config.yaml
n_layer: 16
n_kv_head: 1
head_dim: 32
norm_place: "pre"
attn_scale: 0.177
init_std_o: 0.0
lr_mult_down: 1.5
beta1: 0.9
lr_head: 0.00981
grad_clip: 0.5
decay_fraction: 0.503
seq_len: 1024
doc_mask: false
steps: 8069
Each number is 128 + 32 x the weight over its row's rms, rounded and kept within 0 to 255. Layers, rows and columns count from 0. Numbers have three digits each. The size before them is the row's rms in percent of the matrix's.

# layer 2 MLP up, 192x64, rms 0.193, rows 145-191, columns 0-63
105:131089114087158152102088099154129139101133123163144133139114125078105183119103119103077156159080129138148134143127190109106192163110054151092151141148126116101137144173167089166198148121127213
098:108130109141145154121159123140187142195115102097110080135115151127173090109110091130159146164148146099145153117104186144121149145039089183119113084061093196124147146087151126108171118123132183
104:118146128123124101126131116103145081111098079125098154201068201134182126138066084105150125111141147135048157093149163133182108143133158165117134136106108124190145100109107090187112149081139141
090:138091126155156135125083104123207119154161080163147105105145157179101172122125143147127130127115114172099127095173132082126095147077102130139128071131129119125102107208111119133167166175125029
097:149110142182150080065163098098098119105090148147120145146139144129125108174087086059181079169124151098156125157111118140136157151197170134203166149076142092151112161094121123132096097127153151
111:131129121090065136096134134122104126140115089170096151142095099109092085083197113147109152104083113158145135122177137093148173133071146120113169246132086100156135146180118084147127121152148131
092:116157135127127144178144156121131088119084177151155094077125147148115147153122120162206190090153138123100165119135126094182175133108035162127144134147152095150101061137106078114091153150171139
099:131135103110124081114167137195138064115102115146118131080167187114133138165134188105115138135087125162166141195070164210115113115174125085140089122188123140140130170105124156127078131100126120
103:129109129096122068171145107132125119121072115143145142179150177127095152131098149141084076164139105158111091139143111174231102103084105118095091088145124087142182111124132103093133196088135094
105:133121151124097122238104065104153149116109170105138157121144128142139151158124096085056107219133114089121165180095106096158139094094132139125128124142172092134122118111183133141143108185138118
105:130086109139137113191132105086152145130134148171160176115139165175161127152128210162106124116115111144164121141129107229127117073172115118106116129111134146116168151108141053101104196114083144
183:126131152103128182093124119132160141115065090069094151155119102103142147112173108127166164161067156154117145217134145119186203132123166131125133115113150135157114124167179149202142161138164136
099:082155097163071135107120079156171141131166087131082113097120171100120154106111136142135105126108162131078163154152089153074108106103124195113087136166139125182055085147056132101123139163148153
104:101140076097112117102149139121141098119070109083109119112072044131083103124104135164171176153082141108144193208118171102147124137112147075107162152122159167109151149137136095160085122120146092
085:120072167126155174132201139178105127094095202148126121104161166127100123161102090128085117147145122122225148139124188130143126145119131138084123115150187090079128090193138145111107126136121112
091:121119126087121112089114141077100100177138146121116138169120115162118089066119169110165201139091128162097145142112081156100079104184137123165066127089121157127142132072081125121098191113101188
103:123161179131069173148155130107132101024127179137129119109085123140151113119175116167130102110156129154113113144167146075129191121142059080087080155159147183152108096090125140105139122114148109
109:080163069134126088076162166152084122158078129123161136108120139128125137112077164184139100166140086139124148141105141123146172080071115172137172140123199156146137206120173128121070142126119107
093:172135122152095156179114177081111150199136187091111079098109108155130124118143124130076152117131169165148100137166073180142080159163162125116163170135146096189065118081131104138123128146118090
107:154124074182177114129120125132106189044163119144215144127156159117064150066097152152092075117133117114116137144107155126137146147152082101147130102150121112157090107172151107113149089078135150
101:107134159147100107056154118092109060084108157158162108111131147122145153124129166123183125125164135101102156136159141157177143150080084173096163156118163128132133174152157148100082206181156177
092:116092145131131113108114138113120085151168109129134140116153197100177177101130090131088069118075178140137186151116083117163094038165128134094065177077140146090098119116095101109135143133116120
107:152156146191093105115236109102106154137110181147090155145098122162097122158136130171136090162171143134098099113123108133140058115127125128109114163082151138134133183044114137155079110135103100
106:128140027138126107109104110157141140158178158060121127148091154142141059092129101103133161114127158175119124167134101167138093199132107128139181166113148149078117086161144093163096131105078122
089:142178142109130147140149123105150119181087140046158158189137143148111116211113112149118221072149146134130154118135136124134049156157151150094107130145100164097139102085143136102076101129134130
089:163130097149118106083149111083168108080146157101159084173197094100048115152073096103092148112101106116107114092109090131114089085159137121072171108122174143104098131147116104139090106084171120
094:142137123101164157133113146129181172147127068168107094115113074102057118171088110116156200157081132103060080144119131110177098086167140149135088164114094135112149149120133081171091138122153157
095:103147120121060098130084116112130098165123161083113180184100094173113161156108108095147184097036145123078151145182110140150064161105115116071140108126163125115113117131144137068129138104104137
091:114196186175151146103103101101128083184110156079071121092118161145115186170119155210131113127118180084140165102128133131139098125112110130087153122083146108124155158086154106115081115102170108
104:124082118142126128143139122118102097174141129133132087171105153143175188114132166052155055112145101114147117131122147082096132120075110163169173137176105162088062108092159108131167166142130059
088:145166094139189107110160133105128013160133124127159127141196138124096090140143141110042134127105126138176130143104151167115102178093145168161164117143134123105134128097144117146132154072102066
093:160099083114127158119128150099183139103183186111160146142166089092164144163101093170132178127157148085133065108119148125069137160129174125159134143162141097154101113128148079194113145109158198
098:207110106126126117140129204107169150086109108110117130099136118121161148141122172140151048079097097142128084161160136118105078093112098099127123128208150172086163105155139116083159140077150106
090:135100117154144116064168126143129175181136178194112172158128067128112136123108103111140169092124121134129160087152115105173140128114138072120192153160117199143165130160172122198098138130080102
085:131155096112145137123104078083184112138064139110126112097145120106080127140174131161115157136094101078112127166124107113120081185082157064154158120105069075140134099120125121205144203142111127
101:078133143185089082097136133138176183175187174104136109097207112104158156116086189144108094168114134181144127129134189142131109146162126110145096077116180127111148101110075151118135119120126137
108:164102122126100098131145112120169114113208177144120144122118146097109142130154089143177162066132156170102161129066167104143158066129091170116125143148174146095179183113175070085124150160143111
100:153170147097172130148149161148143121122156148098138131130130172179094117142124137070193135152138146166103123128160137039164139121108086167143193132120139149140185140128068088142078192151164089
121:146080108087149149085129129078133127128161124101114108124168065100177197158081110131121121142147139131109122080167104099078082123128088174033151117160130128078174139112113137153087121163128172
084:120131138117132129131138177179171077143182117129106110158160170184153157221128111122165170143154145180121094146112157112116129133119100215143094143109132141076164086163070129100153140092131148
110:131064103133090145080125115102081111135121120138128145074153111115164103125140104157103103151112043064137098149123148204132126086114132061109106104088151125173105169103142142163107129143151210
104:158159129098212184077138131105118153097096075137108112159095073163117130133103089131106149109106118151135125150090133100066135113122127132148123163218084107184135125157053135148091148124114156
093:093110046195101135082156140179121104130130071132153129124165102103114167153107154137121090163154134108122222110121163148073117118109107159145106140139092104111106172133098173149086193122157115
097:104140148111078107145148145140090072145095170105179160133195149117163172135113127137141075114099155096103068076151143107104130128115079115226097107142101125112177091139142130121143141137186080
100:161173161163117091129121138157142137173166145082151134100093216157147038146120168034119114128163141127168132126169158145091142100110120118149076136120154127128106133140144116109063123091133158
084:121122125096194152131145162132141140076122123112196099185166113072162120065165130158071133157113069110104137118105124108138143135150193117100161113163122113102141112159168099085219122112118113
100:204086150133122160147102088108065081194142117158103084103068162092098117123080111126163154074177068146161109148140114160115140142174153116100166099135171136148155139127153166139109107148120089
# layer 2 MLP down (transposed), 192x64, rms 0.141, rows 145-191, columns 0-63
102:091123127122106128094111154082132104090062066117106127200126128137101131123168146088156024132114127153122101146109089135127130139119147130135085123156080159108143165129101089116168091208154175
100:128084133112144139088181125169027109138160136145077173151086143099135192139115140168070168152182146133112143125137153116153144105163109082215131136157147137133126078122104088151102116139142121
116:127143085087122113109185128125103174078170121121100214150108154153146149145128141121133098204159131168091199115121078138135174101126166152156116139115081104157183083120138161169111172143134152
093:071123101121160128101179066173158145100121106139089182107188170136120077153139141111166179149178093132124141109104156126129174121126171066120109104120149121131129152073098068107129112148203137
102:142095096139071091051149148162094153109076157134112089114088164079100072166149109102158079159156133116135077152131129153116117121112175115135135100135115092150109087115122084107076130040154142
100:151114089135143085118105121069149092130159135116153102115118089117186126151101153133098118163094127161106149151226172110120163115177095098115158112155084130084113164181071156191142111126098179
094:068165063072144110175161125125157174144108089091106166137087096132106135066097111122194164156099088112123101121154107117118126145129103155161115190116104120076126049136136144109108095096098152
092:102080182096105135080108074141100101175157098120093124108167141139120108112082094119111091148090106098119027165162118142119091119138174134123163066138169171127143128100105146103101097119146063
103:131072081073127164108135089115062135103168213104160191117090133137124093138135097133158065139121109102106142124107093184108134148134114116171124146132087115125152129156125188127131179121120054
117:083112114074161104129139097064130124148164097153177213147147116099113135184129099138125117118107088183111201116121110104108111107117160143110100142087124194106167104133132096181138153085068129
109:134158120138145143125126190142111172119089144108139050110162128123086168090148083099164117146147120126118145082135108136015146162134121088115105129162127144113084128124128226123137131146186157
122:124141074163132161095141117101106106133127137082129133125134134084178099183143146128106197185078117096053160171127113072153160163112163142114166129155152117172132153169142157184137145113196149
105:076104085162105136139166159134073239170144149142116099111106144129165121141139167134100165087158137141140145115165137100134166111129147166157108107127141059191082157111110131091183138154169151
097:124133160142162155208102181109144117079076089169123067104145113131100126110125135155166119091125103155158167182137132168129115098090138180159105112184121134115100136129032099133091147123162161
094:151152115077099098120144147108114146088097115160140133168100092084101137181137135062105097159127121120121116149103126145148114145081138150151147115141047076163114183134043145076175132069170109
087:079087128105191132163109133155149105158167129099151110137148102129130183048152130164176098091061070124152140107144113153081171118154112110129136110172164175115173112110166109137102144177084160
103:143140049176099181158129165156103129113126175049117096112113153129081184103150182141127090108147147127096160142132126094123100121134146150144111144066096113078186151094114153108123192091136158
105:168128168089116115150073100126155159143148122183155150169133110130144000128139124122119125132125162099143083125136158086170136119182085112142132059177166145088137153148140090131135124167160143
103:149122173136101116110105127101066133152101178108066162159087206142140098141135156148105187087159181154117133154108183103154162134140112123148101126149161131183117107119078187126163121118197112
094:162120121105166141146078164095122136028098127141152070111126175096088145134146171164052110088195143091150115116108142136148131163129111093079148114127178175119123133163147130111162075151121109
097:075172102130158106158131139068160184089146183103170127122101138128140180138158108125118109088141154090120075168149093099164112149114093073136046185106124088131122161076123168119109155127139160
097:139120095092110120183102097125129142133103115141137199148095064135129095115144107130141115155109123132116175181129119167165096103048144165093132212135101169119120072122121165140114174091055143
102:119096176133106170111172118153128118163188120134116166146114112188097175122092063142120090146087123076121103188135145126200086079099088138142135124085112153178162107139138106121058126102109101
106:136098161113124098119177164063156151113141102197119124158112127079118179231079192075098117109178117118129108129132148126156136129097158132131134126135134105168152147125138114092147104167206116
086:110189156143140064135114147106139096101198154092107120146113141061090129120139158161077138114134137118085141113129209149163144108135117172144142122120165133151117059109168169078106062141161162
094:195104136163142160112103208123115157107154153098095108093181173136120136080085121129133143209146109101147101152142130105125212081184125096109077121143105133130117131125097133102154089178145105
091:177129110124145097088142039140091132113133140095085153159166107078151119118114149118133092129144109144193182181112119143144157123092136172041190123111155114131157152150092092087140179118144103
084:171146156109116181134048158120154138141130162155068160158133130161116179136157150074132206108094094119043169161120150115141123091114123072128110153158142133122086086101139122118089128136175108
091:133126201092135126138169082148118075137185113161120141156133086096122147160111094207180163117082160120119082130139136108128151104092103104148173135091150125125149191060171115157120149140125068
113:115138084200175082116096175080111118188125175149168124154155126123186107140167157108111135166199113089146162158135175131101100131065144119152187147192113121147148131145139135129147162133154104
090:149168123097137071141162085127166141130136108159126143151134139083125123146174151123074071110056171144117165103107139153084122116150177147134156099174088173164115137141140181132079209167091100
089:136183184161162154116122160120111086133101084142132074123112141097160165087106129140101112089042080180159087081101081138125149119130142085091099128138083126115183122104084180130108126165101148
103:087157159144125079080070086144117101135145124131100187171140116116130102136196092104131127167191112128154183072162088114092121162160183191072140143087134140143111178142101141126146118147130147
090:130122155124127104101110154152151096061131104125119063119087092081120100166133106107107100085090165076126095110133079098138076118176068177118113103131142119179088112072124165116130139155077065
090:130058131131135100088137130153195124111083105145088158112102064127113172125077091058109103128129130159142159129125140119130105113127131189113177129162147074114090186122120138056182144106136082
113:143122109113130167154098122090156159147133168094181108133099154061146130050138179085140195146129164183168148148100109104112168168122141112126130088159129103150143131105140088122128194133080196
120:090173133131183153141108135146108133165043095131166110123135118173133131158112150098105083157128125068113105151179064136097154173129128131135176106143102099129105130150066163202124115074084159
108:101186138116123105131124188125156101107126157071151153116148166137107110200162130141189117115106110134104137098170212091080088170108118128084162174082120152107104102097147135083133146134193128
119:145205091151120161157110082172157195119130157087059100128130134126167085164136162171140143093127121146169101101128166145189114159116145130140124147124134081140087122132088068134166175154082094
086:124102129144111114084141130117131145169124119092055159157074172184140197173140103113148121145102133089143167100076198136120109133098148096128092134159081182137149093138132125089176125139200158
099:115166117095169138131149105193116151058055115130143196136141117095117089098086182159150086159147135121144119149145092089125174053103128130161096116135148138070152131149074091145139150117089136
100:120200105102145136141100122118130118112110063083089116101118066179115127068133103124176079073083078137112067126105112115125082087103123114169121155114063146142130121141082123102124164105076124
091:063114110084143133158143086174165134121136128132116172144125081167101152031130056132155117146048087113131167099073100141133101079107126137123118157145053108142139142148133099111123116128100146
094:071135100126144126130165084148077139106113109132178180160112134141153162078104108196175073154067110103078122153111107117085104140114125083169164151138089126103145127160121091130103126123035131
102:124123165110182112145120108112037122144201112171155116166156154141117074131136165109095073177146101103087160085136173142149115129131116062172120097133125122200149137122112106143126072152103153
081:196179102189125151116077156084175161091111128127098112124085134111101183157109132146147116125180200115158091125163151120121179144090134108090082142134166085129072175149145123129159118153126082
095:127169121061140122154152155143136134041134173144198158140124114110143124179134094111202075096102165154117065124123113092178107136098166158173120142140153095134110109115122125098118164136094187
# layer 2 MLP gate, 192x64, rms 0.197, rows 146-191, columns 0-63
103:135132116142089086110097145133070152070115169165128172122116112147091141157093160128089122130136117185109066149129112073165130107208141118144166148202143058139121117172116137162086134147123078
100:102148101083167161155075106120118206127093135139075157102098151080135149107162168147098070142148137181087141099155152139173120153123135157169131072138065065159146132140127159150161170100144114
095:139157115120129112136156157148054113115106191101126135103092116080166081181095114111132126127141118067129127151083120180159114108167092132107128146140121150110182156030114140173067090112145172
107:122086111121079086055162072151095150122101163146098116180108133158087114161083169083156123150088131104141118198104102171122133124155159129197095117086168080183118124127139123134100128121140172
103:138118092174128122159100114096095167090108160086146121136155130128155159163097141107126087144225129122170122073147121113141083123149139155101135116058123124122149084057075187142145068173128119
104:118188154084089156157153125168156105139125151169128092092146176116133060157149162154124167136132108095131138139163117157207176149084103085182118097153163123142157141138111042155112162101142139
098:135125111148159144209133120163140134065151174153098118176142127144092131174147182117156176133105101088153165121125143162086157166135087166115143092105044113179116115143130128150193173147162120
104:165070147133093132073083154176085098149090089112171151052123099118165090196137146130159099118140179100098103122155120083150126102068128151181131114145149161120111150132099097112095138147175094
120:120098130103107138218082076107148137079127164094147135110160169106111170182122105094079096191155079079116151193130094115116169091084129153099115099154173095154107119119137132157123113130141096
096:196154088135127149078103194145112147113110119139113147161168122124134128095142170133094107121122084162121080169163086192091095125105111073127133081206135096096080088096118189134116150156125124
128:150148081141132077158093166135073113115158121156125093103106176131129101152062146134094112128177114051080141096109151089095109133081105160079155173127146096120163160086097101096169115112188134
092:168109147109194125143061141107036101101090122130139146110106178145103102117159085165101172137146110118174158109144161061107132110154094081168113102103103093113168151085151152146152127083130091
094:095136155149094044082170128153134151100131115062140210117064117151134098143122124143141166143125141144129126144090142138209188122115128117150188150119149157126138131110190095156094114093146086
085:126148142189069103109138141067103148143164134121165147193100167137135098092137092117162132034079106138062149130101100138102143112176179109187148136105108153137141155064112108134113101130133133
080:129131142151107121086125134074074149149152190094145111194101091098120120064114185087162164113116081139080115141131121161103145071157110140194113108128149129146095117059147121141115151157144193
106:159156181089147091114124079092134134106151092150105145129102090112184056187106080120140155134147104176157074102120115160161144087137095161101131128137120114174082120113163100184153090192145106
106:161201191154147129149108090123092120113213159203147120172129127104148080122122105099141141108097205107180118109142099085157127144139120125075146085124105082094104106147158153103155134153133132
091:103171096081115150107142118140124086099065079121111211170105191106119132144100137162167160146112162126098148145108177098129176117126083173122076094165101143128106141140120181092148139136200129
097:172118173120189173165157181131162154185141099130053112109095125124187108109103137112149115128187156102146143152116134082108075153128126208107115167134109147180166119140129085171137139135155095
100:078144111126148148143094168108124139131108133112049197130161062150094061135175174172145140133100190139166149139129123147182127122143100141119063089141100084100158127121072115121152152105157149
098:097127128130080166072100140110089116137126161084122166113137154111170130115141105146092077096147140111119186126165095132129136085127114075086103209139140232179109143111095160089149103158115121
116:169145130190100104162149131115093143181150146142100158104114101140088122187135112145146108142171151061173178171130122094153112109115136174132090116057146178161122133084110084184146067140134093
110:100118165149204097135186191078122116114149093167121195150127153121168192143132133089101134136167142166136126104166156139110159056148134108115083141152150135192118089139103164095160155115147154
094:097173096142113162079168187145101117097110103138103161099111161087148166120134122126145114114071120134129090111087118165129150081057119198150160134112138084137096193100132137107162057118168169
084:064083186067056111153151133086135131141067149190066172113134152178130114149142162198141124173119176173120133133159089124115126144099114127165133145135096109156123165128114134127138153176141114
110:142151109159123100108132071131068096126156193119145132147164127130224118125160149095113059118202130155179183106158122168066148178112130149127161126126155121131109109134099157103170126137095113
095:107139139123160170132146144119120124114124095112147096066109163084153107087143158188087075126201152142170114105112135101144224124177107157175086145155127161145086147110125120174114114129194104
097:166102138085134117158150174145110110122120095170124132203145153126160149124116121208142138057140141160199106178082102089141111175186156146133136107061121108135093176096141138139125115168106101
103:131159114113131070086116124170179136110128163133141141098180108114061097165174087170058205151144125131121191127134144111188129143102146104146140075065158129156166148124137134093101153134113105
093:211193114147137164158156094128098179187081123139164105139122085080153129140103110099151137154076090123109155102087104135172085155174170169118187091161155137146152147114151140137139100160153108
093:159093092120112164123169107097158170059124205103143183136117106083159099128100100154137145113147157113149102120123105139038140143116177111119108131152103099114119139089124085221126115086158151
099:169156052146078088124128193139108128157129156139120089139147119166104134176107141148121143083084095143089120150115112150155090102085105068136156109199077137084152065128185094136141160135108123
096:121172134133149139088142099179070072117138076115091135080103146067149083131138109069106091132127122112140138189106160091117145205118139163109130059162142132195096158137161157118153128143104133
103:145112102151168096133116145158105129124130102104073152127126128123125167114081158118146115123174148201145127179129168117183068165136119188113121142148153057116141107154093214057152136079130129
107:177189179086099170152117107099114141167141113091149168110174119107090078132139119092115127167132114117165180151172154181155132157191122109152121197157153150125169094172155123123100125113190155
112:164105135137103096151146116106137125128225158151157160101120170086073166085130087120161133099117173179087143125099162137135164074137093199116119162115139119095124108109141101046118176141116135
101:114163107159136088128194137104165130117119159102092127120119100140155067148136141154106128144121149106127133125152162096137039108107144170101208138105038120183105076107095115143165165139132081
096:132181134199125120155118132147128074147117116105159139102117181126100063086178143089085123121103088118153123152143187129132153150116122060206105130100116163175090117163073113130124130100181108
081:128143114117117160127071103089119118105071125141146111115098103073110068033126150159101123088077147078111175119143114132158150157149159056094138113140104121174129151081182163137093119141140084
107:111062115155142144107071099083163085179152143121112132123164076114127111107161075160054171137103056108112125103147179101174077172128100110138129166128160131161095122078158137089120146138135121
093:141120153122226116125132114126107163082084140128132167127126115105127113149086118114083166150171158167128141178086144077128166146111174137178118107214163124179129118116096194165088113140158137
094:131157045187133140110134141164095124122136086154177144176137110090146158150131200151132093187145141174109218167169165117086140126111125116129105170130162121125157154178095154138099154122148120
096:142157138133102139144202113145077115168101135088188163082150110088150134165087126157102124106133152118132055090170134125138160073114078148190116149136099116123186130133174103121139132117206096
107:139107100118160084099127137162138177132189096117147108098149173113124110091151110111111127065148151142125147208133111158090086143143123138133123091150091107175169152184049185166120135058126135
087:151155172129110144141131166148106128107096081133091112169105106173216168103165123110133123152127198163073172150145123056143090172123055102130120115100132180162143130081123108153138145105106113
106:134113104172118154116069079148107129182121149152120088092031143136099118136134110150104169064151077105123146155169151114074123139138169130121159108144129129188109075067124168146130082089146116